Weights of a small transformer language model: tied embeddings.
Each number is 50 + 12 x the weight over the matrix's rms, rounded and kept within 0 to 99. Layers, rows and columns count from 0.

# down: layer 7 MLP down (transposed), 1024x256, rms 0.164, rows 686-738, columns 0-63
# up: layer 7 MLP up, 1024x256, rms 0.166, rows 687-738, columns 0-63
down686:54 44 40 42 42 46 35 62 56 45 41 43 61 61 60 53 48 33 50 29 63 85 48 56 62 48 71 79 70 53 57 43 51 48 44 55 60 29 42 48 62 53 43 57 50 63 52 65 43 46 39 48 34 52 67 50 52 50 53 35 44 50 50 46
up687:42 74 36 59 40 51 42 46 62 51 38 58 74 52 61 31 58 52 36 32 62 55 62 40 59 56 47 55 45 59 43 45 57 51 43 55 55 81 54 55 47 57 56 57 39 50 33 48 46 60 50 28 67 36 59 53 42 81 48 61 67 36 37 50
down687:50 79 59 41 47 46 33 61 61 45 61 42 49 46 73 46 56 47 51 38 47 58 61 44 45 43 58 48 60 38 50 60 65 56 43 26 67 50 61 61 47 43 49 39 11 63 54 49 53 46 46 74 52 55 55 51 36 74 65 49 32 47 60 52
up688:60 43 47 35 62 59 40 81 67 40 53 46 59 43 55 62 41 51 62 54 43 34 48 51 37 54 68 58 63 60 67 61 61 60 42 48 42 34 57 36 71 46 61 62 48 48 67 45 52 50 41 64 38 40 38 35 43 64 75 27 65 40 32 58
down688:60 38 50 43 37 40 70 60 45 66 48 48 98 43 67 31 51 49 62 51 50 49 37 67 54 58 58 41 41 61 34 45 56 49 45 37 52 38 45 57 62 39 57 50 43 53 54 56 71 61 63 49 61 53 49 41 40 42 50 38 42 53 54 46
up689:37 57 48 52 35 46 60 43 42 49 57 58 64 33 47 59 69 65 55 59 50 69 53 46 47 43 52 54 50 55 57 64 67 61 87 58 46 59 41 51 45 55 36 54 56 42 42 43 41 52 52 56 57 48 36 50 38 62 38 40 54 52 41 46
down689:53 52 70 38 46 38 53 39 53 60 34 57 59 49 52 53 57 49 48 58 50 67 31 50 51 41 70 55 54 43 50 37 55 60 45 46 64 48 43 63 38 56 52 53 32 66 44 63 38 57 44 25 79 61 50 55 59 70 26 64 43 38 31 45
up690:81 47 53 55 48 43 48 58 55 40 54 48 55 47 54 45 43 50 42 55 60 40 44 55 45 56 71 59 65 71 68 41 73 35 59 53 34 77 40 56 66 57 39 50 49 46 70 52 39 52 43 41 55 45 62 64 40 66 37 66 57 34 56 53
down690:38 42 40 59 70 48 53 49 58 50 62 39 51 54 49 66 57 26 42 63 43 65 45 64 49 53 76 51 43 37 54 44 05 36 54 45 67 55 54 50 49 37 64 64 52 47 30 11 15 49 29 40 53 47 63 38 27 65 42 43 49 41 51 34
up691:38 40 46 51 64 56 46 26 32 61 79 46 35 54 45 37 56 47 64 51 41 54 45 44 41 51 54 54 37 38 55 64 52 57 55 42 47 41 39 54 57 48 37 52 57 68 56 52 66 79 61 52 49 52 34 36 34 61 37 45 55 34 50 44
down691:49 38 25 73 60 47 36 42 55 50 50 35 26 40 45 51 57 51 51 59 73 62 63 84 51 58 40 56 60 48 17 62 36 66 61 58 51 53 16 61 50 29 41 47 39 66 55 37 24 59 54 55 41 73 57 43 62 69 48 47 47 60 53 66
up692:58 55 53 56 49 37 57 47 56 41 44 44 35 39 25 57 48 36 45 45 40 38 42 52 60 63 65 52 27 39 55 58 67 34 68 42 51 60 51 56 50 61 59 56 31 51 48 46 58 66 51 62 42 32 30 63 60 42 84 24 42 66 52 37
down692:46 33 44 40 59 62 36 43 51 69 43 53 50 41 64 35 29 61 37 59 52 41 38 73 79 49 46 37 41 27 39 61 43 28 41 55 49 66 26 67 39 80 55 37 21 39 48 44 52 34 52 47 54 31 50 56 55 70 43 41 48 36 73 41
up693:36 55 48 41 34 46 35 48 57 16 60 56 48 60 36 40 33 42 51 49 38 82 49 69 68 58 51 40 25 37 68 39 41 65 50 44 17 52 35 72 62 77 71 56 64 33 62 57 52 48 63 33 66 49 59 53 37 43 55 52 69 49 54 65
down693:68 67 43 60 40 30 34 41 65 09 49 36 71 60 45 55 57 65 42 48 30 49 52 44 30 34 41 52 50 45 85 42 72 64 55 41 32 48 50 78 43 53 56 30 57 51 44 61 24 39 72 23 38 51 58 76 43 59 39 65 67 52 71 54
up694:47 71 54 40 48 58 47 47 62 52 56 50 69 60 16 55 41 56 48 52 61 41 37 43 23 41 48 52 63 52 29 47 64 75 41 43 25 34 27 50 66 45 59 64 43 38 35 65 41 80 40 32 28 60 38 96 63 47 54 50 39 50 32 38
down694:40 41 57 69 61 36 19 64 44 44 33 58 37 34 35 67 51 28 46 27 72 36 41 42 59 40 67 46 78 49 71 51 25 50 56 65 44 58 29 47 38 53 69 49 37 79 62 43 43 64 62 51 58 40 48 55 52 60 28 59 45 47 50 37
up695:48 54 49 48 66 47 45 61 48 61 66 42 46 45 54 46 47 38 37 25 29 42 37 62 59 53 50 50 51 40 49 48 57 35 54 49 51 57 69 59 64 54 79 65 37 68 55 26 55 44 46 41 64 22 58 40 43 69 54 74 44 11 31 55
down695:55 50 49 58 71 57 49 64 52 35 38 42 34 42 34 56 59 32 58 42 33 43 47 37 65 62 38 44 32 41 57 76 51 53 67 34 40 27 58 34 27 40 58 37 44 63 38 56 48 38 59 33 38 60 54 53 55 66 46 54 61 61 48 37
up696:79 37 43 50 48 44 49 43 65 45 76 50 34 56 48 53 37 60 48 78 54 66 36 39 51 39 57 58 47 48 28 39 67 31 23 67 35 43 58 63 58 63 59 54 52 45 39 43 49 53 62 62 56 48 70 56 71 38 49 56 62 55 53 51
down696:65 53 74 33 50 56 29 45 41 77 53 50 39 35 34 76 74 54 43 38 47 38 58 36 22 33 46 69 58 51 43 40 58 57 81 60 41 44 47 54 46 48 63 46 31 49 56 60 56 33 24 30 39 54 40 29 45 51 54 50 27 62 45 51
up697:56 67 55 65 69 65 49 40 52 46 39 43 30 62 54 57 27 41 47 50 52 55 46 51 61 47 39 62 39 65 51 34 60 72 51 44 54 54 44 62 54 34 49 61 43 45 51 37 65 58 58 62 36 36 52 28 45 14 78 39 63 38 61 70
down697:57 47 32 23 62 57 29 15 33 61 55 51 50 53 34 47 37 59 73 67 67 33 30 56 61 50 65 65 52 47 54 46 54 39 51 59 52 48 48 59 50 38 46 53 36 67 35 35 62 49 59 40 35 51 60 55 57 62 56 35 74 44 71 53
up698:42 42 34 40 66 51 48 43 56 60 59 82 36 51 33 37 27 57 67 76 40 53 50 54 70 43 65 45 41 45 54 62 49 35 55 35 50 44 79 67 59 40 44 44 59 34 52 78 59 63 62 58 51 64 49 46 45 65 46 44 36 52 43 57
down698:54 47 63 60 38 48 48 18 28 63 19 50 57 63 43 65 38 42 46 48 51 57 49 74 25 69 57 57 50 64 30 50 61 45 57 35 61 50 49 45 30 41 55 57 53 65 62 41 38 39 27 45 49 70 32 46 78 45 47 45 43 56 60 57
up699:44 46 41 61 40 37 47 43 43 47 50 44 48 47 58 46 47 41 23 51 36 62 44 47 50 28 45 62 45 70 54 29 41 44 48 61 43 57 76 62 69 65 56 53 61 43 83 74 54 67 64 54 48 32 54 51 44 63 43 66 50 50 53 51
down699:44 65 53 71 31 48 66 53 38 57 38 56 65 48 33 57 47 47 43 42 46 55 55 48 55 45 36 57 38 40 55 60 66 52 67 56 71 66 35 43 30 40 30 53 58 78 53 52 52 60 63 44 41 55 39 75 69 61 42 59 67 66 36 51
up700:70 43 55 57 54 52 42 38 57 49 46 68 63 64 67 78 43 42 41 21 63 68 48 60 56 35 31 54 49 65 36 55 43 56 36 44 49 42 77 57 54 57 63 56 32 46 40 11 60 61 55 42 26 52 54 47 50 47 52 59 69 46 26 40
down700:66 67 50 46 39 69 59 38 46 47 69 42 54 39 72 61 45 44 64 65 58 62 44 78 32 49 59 80 51 66 57 48 48 56 69 36 58 30 47 39 39 65 32 61 52 39 25 45 71 41 40 56 79 44 74 54 51 46 69 65 44 57 47 52
up701:69 44 46 50 75 69 55 65 63 40 37 55 53 61 51 35 42 46 50 41 38 51 69 25 42 42 47 58 56 66 40 32 55 48 28 55 34 58 43 56 56 44 47 39 38 54 63 35 49 46 63 39 56 43 68 51 40 67 56 55 47 57 43 51
down701:51 45 55 66 45 53 42 66 69 36 38 41 29 33 30 54 53 33 58 68 39 54 39 53 40 32 64 43 36 67 37 16 56 30 66 58 29 42 34 75 48 45 51 50 58 58 77 44 28 50 40 48 51 49 51 66 31 66 64 45 71 69 45 55
up702:76 73 54 42 58 54 55 58 55 50 58 53 59 43 36 49 29 47 65 52 63 54 44 32 58 48 47 63 50 64 47 47 47 72 61 41 40 44 42 56 44 36 57 42 59 68 45 49 31 71 34 46 49 66 60 50 39 45 53 47 45 38 75 33
down702:56 34 42 36 30 48 39 29 50 37 78 60 66 50 39 54 33 47 65 53 72 51 18 46 47 31 40 52 41 40 58 57 56 56 56 30 52 38 42 76 49 43 41 52 62 31 64 59 37 32 48 57 51 64 35 52 37 74 58 45 39 36 51 60
up703:66 43 49 40 55 54 52 46 65 48 34 47 63 35 41 66 49 72 59 41 49 31 66 46 54 64 37 61 45 53 63 51 62 44 38 64 35 45 40 42 63 61 44 50 65 60 69 36 34 51 63 55 30 51 49 41 50 35 61 28 40 46 67 39
down703:57 49 49 55 57 43 56 34 60 71 63 57 40 79 62 38 17 46 52 43 38 40 57 40 50 29 45 28 25 62 54 56 38 64 45 38 51 66 50 53 65 47 42 62 58 36 72 60 75 54 66 35 08 58 46 50 35 53 64 64 43 39 29 33
up704:41 38 50 49 55 52 40 39 60 40 47 75 36 47 57 61 52 41 58 54 45 60 72 42 42 51 48 46 85 71 50 36 75 35 44 49 69 61 77 75 52 52 66 36 38 32 67 48 50 64 58 54 65 35 42 48 68 64 65 45 52 59 46 51
down704:25 42 46 38 24 34 46 60 35 56 48 64 64 55 42 49 53 43 45 71 45 34 53 70 50 45 32 55 45 44 49 48 50 43 56 51 60 49 42 43 51 48 53 43 39 58 61 53 31 39 53 26 51 37 66 47 72 43 78 62 49 39 27 58
up705:33 60 55 61 52 34 38 43 58 60 65 43 51 44 53 52 63 35 55 41 76 71 29 38 72 15 60 48 51 57 54 46 48 58 34 65 42 53 41 55 56 58 20 69 44 52 65 56 56 68 44 29 51 48 49 45 64 29 58 29 66 47 39 44
down705:48 51 24 52 46 56 54 49 21 39 58 43 23 58 57 42 45 49 61 57 50 51 63 66 59 56 56 61 41 40 37 61 66 62 66 45 56 54 70 47 44 58 46 70 58 26 61 44 46 39 43 53 44 51 33 50 62 49 49 47 54 57 72 49
up706:53 33 29 44 61 63 39 53 40 52 49 51 59 58 65 44 48 44 27 44 45 58 64 51 60 68 41 48 24 67 44 47 50 53 59 47 53 34 54 50 33 52 46 53 51 56 47 48 41 44 53 36 51 36 38 55 63 63 56 48 60 53 38 38
down706:50 37 48 40 38 58 45 41 37 47 84 52 45 65 60 46 33 50 63 59 48 60 48 39 51 49 64 55 43 39 51 70 59 46 41 59 50 45 50 60 47 43 33 57 48 54 49 49 51 26 48 59 50 52 42 28 44 54 51 47 60 58 35 55
up707:63 33 23 44 62 54 55 34 55 29 38 53 58 53 30 51 65 50 72 62 40 29 71 45 55 50 42 39 36 59 70 48 64 41 61 48 67 42 25 48 57 39 26 86 70 42 55 54 50 71 59 53 40 52 47 38 40 62 40 55 61 43 54 44
down707:61 28 23 38 50 46 68 67 71 47 27 61 37 36 37 43 83 32 44 69 46 63 57 51 56 55 18 31 37 49 59 61 27 31 44 25 40 48 58 37 54 43 46 48 54 63 60 38 55 39 22 75 46 50 47 59 52 42 63 58 48 85 57 47
up708:67 76 25 58 65 54 48 58 62 44 54 40 51 56 47 62 51 69 66 40 44 65 50 66 57 56 40 43 30 77 42 29 33 53 39 47 44 35 58 54 43 37 53 50 40 38 61 48 58 59 31 53 33 46 37 45 67 40 61 75 41 53 31 42
down708:59 56 42 59 26 64 30 49 51 46 55 52 54 30 63 56 32 28 30 38 76 51 48 55 72 42 41 74 46 52 29 52 61 62 44 39 62 57 40 34 66 49 42 62 41 66 49 35 45 46 37 54 40 75 50 51 52 49 46 74 58 51 48 44
up709:79 66 42 42 44 65 44 66 50 52 61 46 37 56 60 55 37 55 48 63 51 50 67 56 45 54 22 72 57 25 47 40 55 40 52 30 33 64 50 63 69 55 60 60 43 55 51 55 63 71 30 66 39 53 64 33 36 81 56 51 63 53 61 37
down709:65 53 41 39 52 50 39 43 59 54 47 63 43 32 53 52 39 42 56 57 44 15 60 69 32 51 21 56 32 48 62 60 58 40 55 47 49 37 66 54 42 40 51 72 39 64 38 75 44 64 49 57 45 77 47 49 39 70 35 31 66 50 33 61
up710:57 32 26 50 56 49 66 48 53 46 36 27 55 71 51 42 58 52 54 42 45 48 30 51 39 44 56 62 53 57 45 41 61 64 44 74 52 64 56 66 45 41 31 44 66 29 50 57 45 70 50 41 48 37 53 61 72 42 46 36 57 43 61 39
down710:53 48 51 47 45 44 61 42 25 54 46 42 60 44 53 63 52 49 38 55 49 47 31 50 64 58 42 48 55 44 37 49 56 69 31 60 56 41 38 27 59 50 25 57 52 56 47 43 45 51 34 19 47 41 53 52 46 50 51 49 46 63 69 58
up711:34 39 49 80 51 29 57 75 74 47 62 64 52 42 39 61 52 49 63 61 66 58 56 59 59 50 62 66 51 59 21 66 38 52 70 35 33 42 43 63 29 52 38 49 48 39 60 25 42 34 44 56 77 58 47 36 65 19 55 34 44 61 41 74
down711:51 58 47 55 38 60 61 47 44 28 64 35 34 44 51 46 63 32 40 79 46 49 23 53 80 57 60 56 13 45 63 58 55 48 59 25 48 47 30 46 35 45 28 41 41 61 60 38 40 50 53 48 66 32 42 48 58 42 71 60 54 56 69 64
up712:56 70 46 39 61 42 47 57 46 65 55 39 34 43 52 61 24 40 49 58 45 50 47 36 51 51 59 36 52 39 52 70 47 50 67 53 21 81 42 64 41 56 23 51 65 49 43 69 36 69 55 48 45 65 46 57 59 29 71 49 48 74 57 49
down712:55 30 34 38 69 61 60 65 45 77 56 59 44 29 36 25 64 49 37 58 52 50 48 58 42 50 37 61 62 62 80 56 66 57 70 44 61 65 59 53 57 77 52 35 39 51 59 48 56 50 51 67 37 49 43 23 45 63 51 41 44 62 59 49
up713:28 49 46 35 41 58 35 63 66 50 54 61 48 51 52 26 53 77 36 45 54 57 55 53 57 53 63 55 47 53 48 54 47 48 59 50 57 46 47 56 74 50 50 37 63 37 50 39 69 64 53 58 55 35 60 61 45 33 25 52 45 64 53 69
down713:58 41 42 57 57 62 48 44 34 59 49 68 35 59 49 51 62 38 51 66 60 57 37 49 48 28 63 61 43 71 52 57 51 65 45 49 40 65 59 47 52 51 42 60 40 52 48 54 53 40 52 57 44 40 39 46 46 44 60 62 58 58 39 67
up714:67 47 44 44 58 45 48 47 63 68 50 50 34 40 50 38 52 57 82 33 47 34 62 32 44 19 53 63 52 49 44 70 46 64 51 64 37 65 47 54 49 49 44 50 65 36 44 45 76 36 51 59 49 34 48 39 62 26 45 71 42 64 33 42
down714:44 53 66 30 65 57 51 57 48 36 34 61 61 30 46 56 54 17 46 45 39 49 48 59 69 52 61 32 68 63 39 38 45 62 45 64 58 62 60 37 57 56 57 53 41 26 52 43 62 64 49 57 42 41 44 57 68 46 38 62 47 46 51 68
up715:56 63 49 40 49 46 41 54 52 52 80 53 59 39 51 58 38 42 63 65 49 37 45 40 44 56 50 48 55 40 31 40 59 34 27 64 45 38 47 28 51 41 64 52 36 50 61 47 54 59 55 42 59 45 42 59 54 47 74 50 29 41 49 53
down715:42 42 55 44 63 48 44 57 57 51 43 43 34 36 65 55 55 55 54 50 64 21 40 63 63 51 50 40 35 56 58 63 52 52 46 70 40 48 34 26 47 50 54 45 48 72 51 42 51 30 35 57 45 56 62 67 60 58 41 37 33 36 53 71
up716:49 40 54 64 69 71 44 42 55 41 50 48 37 48 33 63 67 35 46 64 47 44 64 49 49 65 57 41 61 55 45 50 62 47 47 33 42 41 39 40 55 39 41 43 44 42 42 62 48 48 44 37 65 54 43 42 38 53 52 46 67 53 46 69
down716:68 61 38 37 35 32 33 37 51 42 24 38 29 59 41 54 44 55 48 50 54 45 54 75 57 64 45 50 33 51 70 42 43 66 42 61 50 46 58 53 58 43 36 55 55 49 38 50 35 42 34 67 51 34 43 47 49 56 39 56 62 52 58 42
up717:39 31 31 42 53 57 47 71 46 54 56 37 41 43 71 42 50 53 63 64 43 34 54 40 56 39 50 48 45 58 54 61 57 62 42 56 33 45 24 46 35 53 44 50 48 44 44 32 71 55 69 41 54 52 39 43 28 40 50 53 65 50 58 56
down717:44 70 52 75 46 59 48 60 32 47 64 52 53 48 51 40 54 45 60 45 73 38 66 45 62 48 48 48 62 55 62 48 57 32 70 40 75 38 48 52 54 47 54 42 48 74 42 35 39 70 36 40 57 43 40 48 62 58 42 48 46 59 49 56
up718:24 53 41 43 41 58 54 46 33 36 34 51 44 27 40 34 44 26 74 51 41 51 61 40 53 55 64 48 54 46 46 73 53 54 46 39 21 53 77 44 47 80 50 51 45 46 42 17 62 66 79 49 42 41 60 48 25 66 80 57 53 46 60 57
down718:36 37 72 56 68 60 28 43 52 57 35 36 63 58 54 37 71 73 53 46 51 37 35 54 51 65 54 56 55 42 31 46 36 59 70 53 70 46 45 44 59 47 65 38 54 33 49 71 40 57 72 49 48 41 30 28 51 65 39 39 55 34 48 38
up719:46 62 50 41 52 72 35 60 37 65 51 60 66 25 51 49 39 65 25 35 37 46 35 43 56 64 34 34 54 67 41 59 50 76 47 58 72 44 48 55 40 62 45 37 66 68 21 51 59 54 24 46 50 31 47 21 49 56 72 55 49 60 48 35
down719:53 24 56 30 61 44 53 41 46 48 71 29 51 33 48 68 31 48 50 53 52 23 45 36 51 42 50 49 47 52 65 58 56 60 53 38 36 65 35 83 30 55 40 31 49 36 35 52 55 49 49 34 49 64 64 38 46 39 66 68 56 79 59 48
up720:77 43 74 27 44 26 43 33 70 63 37 59 26 25 65 45 51 62 37 54 68 61 40 53 44 37 48 65 46 52 59 41 50 66 44 51 56 57 49 47 53 61 54 49 72 31 35 27 46 37 46 50 67 52 54 23 54 39 47 58 59 52 36 34
down720:52 35 58 39 41 41 51 42 43 70 52 70 55 40 54 60 55 33 50 54 49 42 59 61 53 49 55 49 48 61 30 46 35 79 48 59 78 58 67 61 50 43 51 58 49 41 55 45 59 13 71 41 57 49 44 27 36 42 64 50 59 40 51 46
up721:55 56 39 49 64 38 54 37 56 55 25 54 50 44 50 48 36 67 52 52 34 58 37 49 50 56 57 49 27 35 73 31 68 36 59 35 41 41 50 60 74 50 61 53 41 36 99 53 39 58 60 53 57 57 41 43 41 69 53 49 62 67 59 36
down721:47 79 62 41 52 50 39 46 37 42 34 30 61 50 31 79 29 63 29 72 48 49 47 52 52 48 46 63 67 50 42 45 76 38 30 68 40 43 36 35 49 39 69 41 42 49 21 56 52 32 51 48 50 51 41 52 54 54 38 51 52 49 59 67
up722:47 64 59 60 43 18 45 63 35 36 27 50 42 45 33 54 37 61 70 30 62 46 61 66 56 38 62 45 36 46 55 45 31 41 55 57 50 56 35 36 34 54 47 37 49 66 36 36 48 60 68 64 40 56 49 23 44 53 45 55 58 65 48 45
down722:37 50 42 50 50 58 47 63 53 48 52 49 36 62 35 47 65 62 54 52 53 55 51 49 45 56 72 49 34 20 54 52 70 43 41 51 47 41 60 37 53 36 36 33 63 49 61 40 27 37 59 47 46 52 59 42 40 53 70 40 43 34 44 41
up723:61 38 53 32 53 68 49 52 62 50 78 40 43 43 60 56 61 59 70 33 48 48 53 51 67 45 47 50 40 45 48 55 60 51 78 48 52 76 50 42 63 46 49 48 62 60 78 71 51 52 77 64 50 55 35 58 58 58 60 64 47 55 68 15
down723:32 41 42 31 42 62 48 63 61 62 48 39 45 30 63 59 52 63 49 40 53 46 55 83 41 56 48 65 55 42 17 40 49 64 39 60 33 54 44 75 29 27 46 64 48 65 51 73 56 36 35 67 49 55 38 54 52 44 54 53 45 54 51 34
up724:58 36 52 51 48 44 58 67 45 42 66 64 56 55 50 55 57 43 27 53 42 50 40 52 50 31 41 53 43 54 42 56 51 39 67 49 52 30 62 61 66 45 52 51 44 62 52 52 37 48 54 49 53 45 72 53 38 60 56 40 47 64 65 57
down724:46 38 55 52 50 57 32 46 13 54 34 55 61 39 55 42 75 32 76 65 51 60 47 33 38 35 52 75 61 53 51 49 61 30 36 62 54 40 62 50 51 53 45 33 45 50 64 45 70 43 55 37 50 41 56 74 10 69 46 44 51 62 58 53
up725:99 59 47 38 45 47 75 52 53 67 42 43 63 55 32 28 33 44 46 57 50 57 21 48 34 49 53 43 55 59 35 73 50 52 26 55 56 52 53 55 45 48 47 67 70 67 47 54 62 53 39 49 37 60 43 46 70 51 52 31 62 36 68 42
down725:53 57 47 39 44 60 59 49 39 51 38 47 47 63 30 39 45 37 36 48 61 33 27 47 44 30 65 48 51 46 64 46 47 30 54 67 48 60 70 60 44 32 80 51 44 40 35 60 36 48 56 32 41 49 57 54 35 55 35 42 56 51 66 59
up726:46 42 40 50 46 45 64 72 48 33 43 34 35 30 49 48 46 55 34 43 38 49 43 64 33 39 41 37 45 59 50 50 37 61 48 43 30 53 35 66 58 60 36 61 47 49 38 53 23 55 53 33 55 62 57 35 36 57 63 38 45 46 59 59
down726:67 44 52 53 36 45 53 29 51 46 48 41 49 78 71 46 43 47 47 48 54 39 34 63 69 59 39 72 55 55 52 57 48 55 54 45 50 47 58 66 38 76 42 43 34 55 73 46 47 50 97 46 44 58 31 45 27 57 31 36 37 34 23 80
up727:54 41 49 69 39 48 48 66 66 50 50 38 52 61 50 72 45 26 59 72 61 40 40 51 29 61 45 55 19 46 44 62 31 40 72 25 58 38 59 61 54 47 67 57 60 41 53 53 33 65 43 67 46 61 52 36 36 53 60 17 57 30 52 63
down727:61 25 53 55 70 25 55 76 56 49 46 51 54 43 55 52 35 46 57 59 64 53 63 57 45 45 57 43 46 39 48 62 46 69 36 33 40 29 68 55 52 43 55 66 52 54 46 33 57 48 50 69 53 58 63 51 48 61 67 53 58 60 49 58
up728:47 53 69 32 57 64 42 35 45 47 78 54 46 26 65 67 41 51 75 49 48 59 61 71 44 43 38 43 59 48 43 53 42 32 71 54 25 29 43 44 54 58 38 31 56 30 54 32 39 59 58 56 39 37 43 46 53 45 44 49 44 53 47 62
down728:50 28 53 36 48 58 50 56 52 41 51 71 42 50 60 53 55 30 48 54 58 59 60 69 52 40 58 39 56 28 47 43 52 55 53 47 40 72 68 62 46 64 47 60 48 62 32 56 35 37 28 43 50 47 55 63 55 50 48 48 55 45 57 21
up729:64 47 76 40 65 51 35 53 64 52 52 45 73 69 22 44 69 49 51 39 46 22 48 28 43 45 42 46 56 42 49 57 47 36 45 40 39 32 42 14 61 64 36 57 57 39 62 55 63 49 42 39 51 39 38 51 44 55 63 72 40 27 52 41
down729:48 47 56 36 12 42 59 54 55 53 18 73 57 47 58 38 43 53 57 46 36 25 36 56 38 44 56 42 45 58 45 60 66 36 51 50 56 54 41 41 45 63 58 60 26 56 64 60 30 67 47 57 54 36 35 58 50 53 52 64 68 38 73 53
up730:47 41 48 39 46 48 46 44 24 35 66 55 48 52 47 30 40 50 41 59 47 54 44 37 48 45 52 62 55 32 48 58 61 36 47 42 60 46 58 58 57 47 36 55 43 65 50 56 56 60 34 36 61 62 44 69 85 54 37 37 46 52 43 53
down730:45 55 64 45 61 63 55 51 25 44 56 39 51 43 44 35 58 47 44 52 42 58 39 52 22 55 42 76 50 45 56 59 49 49 52 72 55 51 52 45 30 37 55 43 61 55 55 50 55 32 70 54 34 44 49 50 39 48 55 62 51 28 49 51
up731:74 36 51 40 50 43 72 66 60 54 70 84 51 55 64 50 46 56 49 87 39 51 70 46 57 26 58 65 38 53 45 54 59 48 38 39 48 35 43 27 41 42 49 62 51 27 66 40 40 60 67 45 29 33 48 32 76 30 38 65 48 58 54 27
down731:48 51 55 34 54 49 70 69 43 39 51 48 31 61 54 46 42 53 30 36 60 32 71 64 54 56 49 48 53 39 76 63 57 67 45 37 37 43 57 16 53 49 66 35 58 46 37 59 64 61 59 41 58 54 53 62 50 52 44 60 40 61 65 47
up732:52 38 30 48 42 55 56 20 63 48 51 53 63 41 33 36 53 48 39 66 46 39 27 52 41 50 56 42 58 51 49 61 46 37 44 49 44 53 19 74 54 43 59 57 67 57 44 50 48 21 57 54 59 55 60 36 44 41 41 60 52 36 43 39
down732:49 38 51 48 60 52 71 58 64 58 63 43 55 48 57 59 45 48 48 43 43 62 30 52 44 66 58 39 47 57 17 38 21 48 28 54 58 60 19 46 33 49 62 39 33 51 36 37 53 37 62 31 62 48 65 43 51 38 42 44 39 64 53 68
up733:37 44 53 66 58 54 57 39 60 55 60 57 42 31 32 62 29 36 65 38 49 37 81 29 44 36 51 44 49 27 61 48 57 55 75 66 57 44 55 28 52 58 56 39 66 44 52 30 42 49 66 43 40 68 51 50 60 73 56 49 39 31 58 54
down733:34 56 43 50 51 40 44 29 58 49 50 55 51 51 49 36 54 72 34 58 47 67 51 40 59 44 56 40 47 59 57 26 53 40 39 39 54 39 47 28 40 70 56 52 44 54 55 45 46 62 41 44 68 43 62 41 44 46 49 50 61 50 66 48
up734:65 49 60 59 56 57 48 27 54 29 56 61 50 41 47 54 63 48 43 54 62 59 51 51 56 57 56 44 33 59 56 49 58 55 48 58 52 55 40 40 70 68 64 62 53 45 44 50 42 40 35 41 75 35 52 43 32 42 52 59 62 43 53 56
down734:35 51 43 38 41 38 63 39 40 36 45 48 32 15 55 59 42 36 46 44 52 46 37 44 59 58 54 49 57 58 51 44 48 54 47 50 46 37 50 44 33 51 62 59 44 40 49 61 63 56 57 26 55 52 66 42 44 51 45 60 33 52 32 60
up735:59 41 68 44 43 38 30 35 50 57 59 42 36 66 42 23 39 66 40 49 43 49 41 65 41 44 32 50 35 63 73 68 30 52 64 65 46 69 44 56 48 48 42 60 43 50 44 36 48 49 47 53 50 50 62 36 36 58 57 39 64 42 36 46
down735:48 37 62 44 44 55 64 45 46 34 68 50 42 62 44 35 17 53 48 56 55 37 53 53 49 43 49 57 41 61 29 46 49 58 42 37 70 50 65 57 54 38 43 46 39 51 42 56 57 28 65 65 37 47 39 31 56 55 50 46 46 36 54 44
up736:46 42 48 56 37 49 46 58 62 50 41 64 47 50 53 51 51 39 48 67 69 51 35 33 57 66 60 56 47 66 58 36 49 49 65 65 45 64 43 54 61 51 32 52 59 48 60 64 38 67 72 47 52 48 64 62 65 49 41 75 64 56 46 57
down736:46 39 49 38 47 39 67 50 32 28 50 35 78 49 50 63 49 50 50 54 61 32 49 55 25 57 51 65 63 35 56 41 47 65 58 55 36 23 43 52 44 39 64 51 37 36 31 74 51 52 52 45 54 69 38 44 55 55 54 38 39 49 55 56
up737:61 40 54 46 39 52 48 53 50 53 63 69 39 66 36 49 42 39 44 34 42 63 61 53 55 41 55 40 48 42 42 61 38 46 33 42 47 59 50 59 68 64 23 43 61 37 46 63 43 63 44 30 40 70 46 45 63 29 59 54 31 53 33 45
down737:44 49 46 59 46 61 53 49 26 49 43 37 41 43 57 59 58 61 75 47 57 55 50 46 42 57 34 58 43 42 46 64 38 46 41 72 46 45 71 46 44 59 42 83 46 48 58 46 57 58 29 49 40 30 47 22 42 64 47 46 47 69 37 49
up738:46 41 51 43 53 41 52 37 56 50 43 52 46 72 54 35 25 56 55 96 47 53 34 41 44 43 55 44 63 46 44 49 64 68 35 63 32 74 44 57 74 60 28 64 39 65 49 43 39 70 54 36 64 22 55 36 60 49 61 54 57 46 52 54
down738:51 70 43 46 34 43 39 40 48 69 43 62 43 52 61 36 39 44 45 62 61 47 68 37 52 50 63 31 62 45 58 39 59 59 57 65 26 63 36 49 56 40 58 33 56 49 58 61 52 40 46 68 52 29 47 64 37 35 45 47 55 65 45 45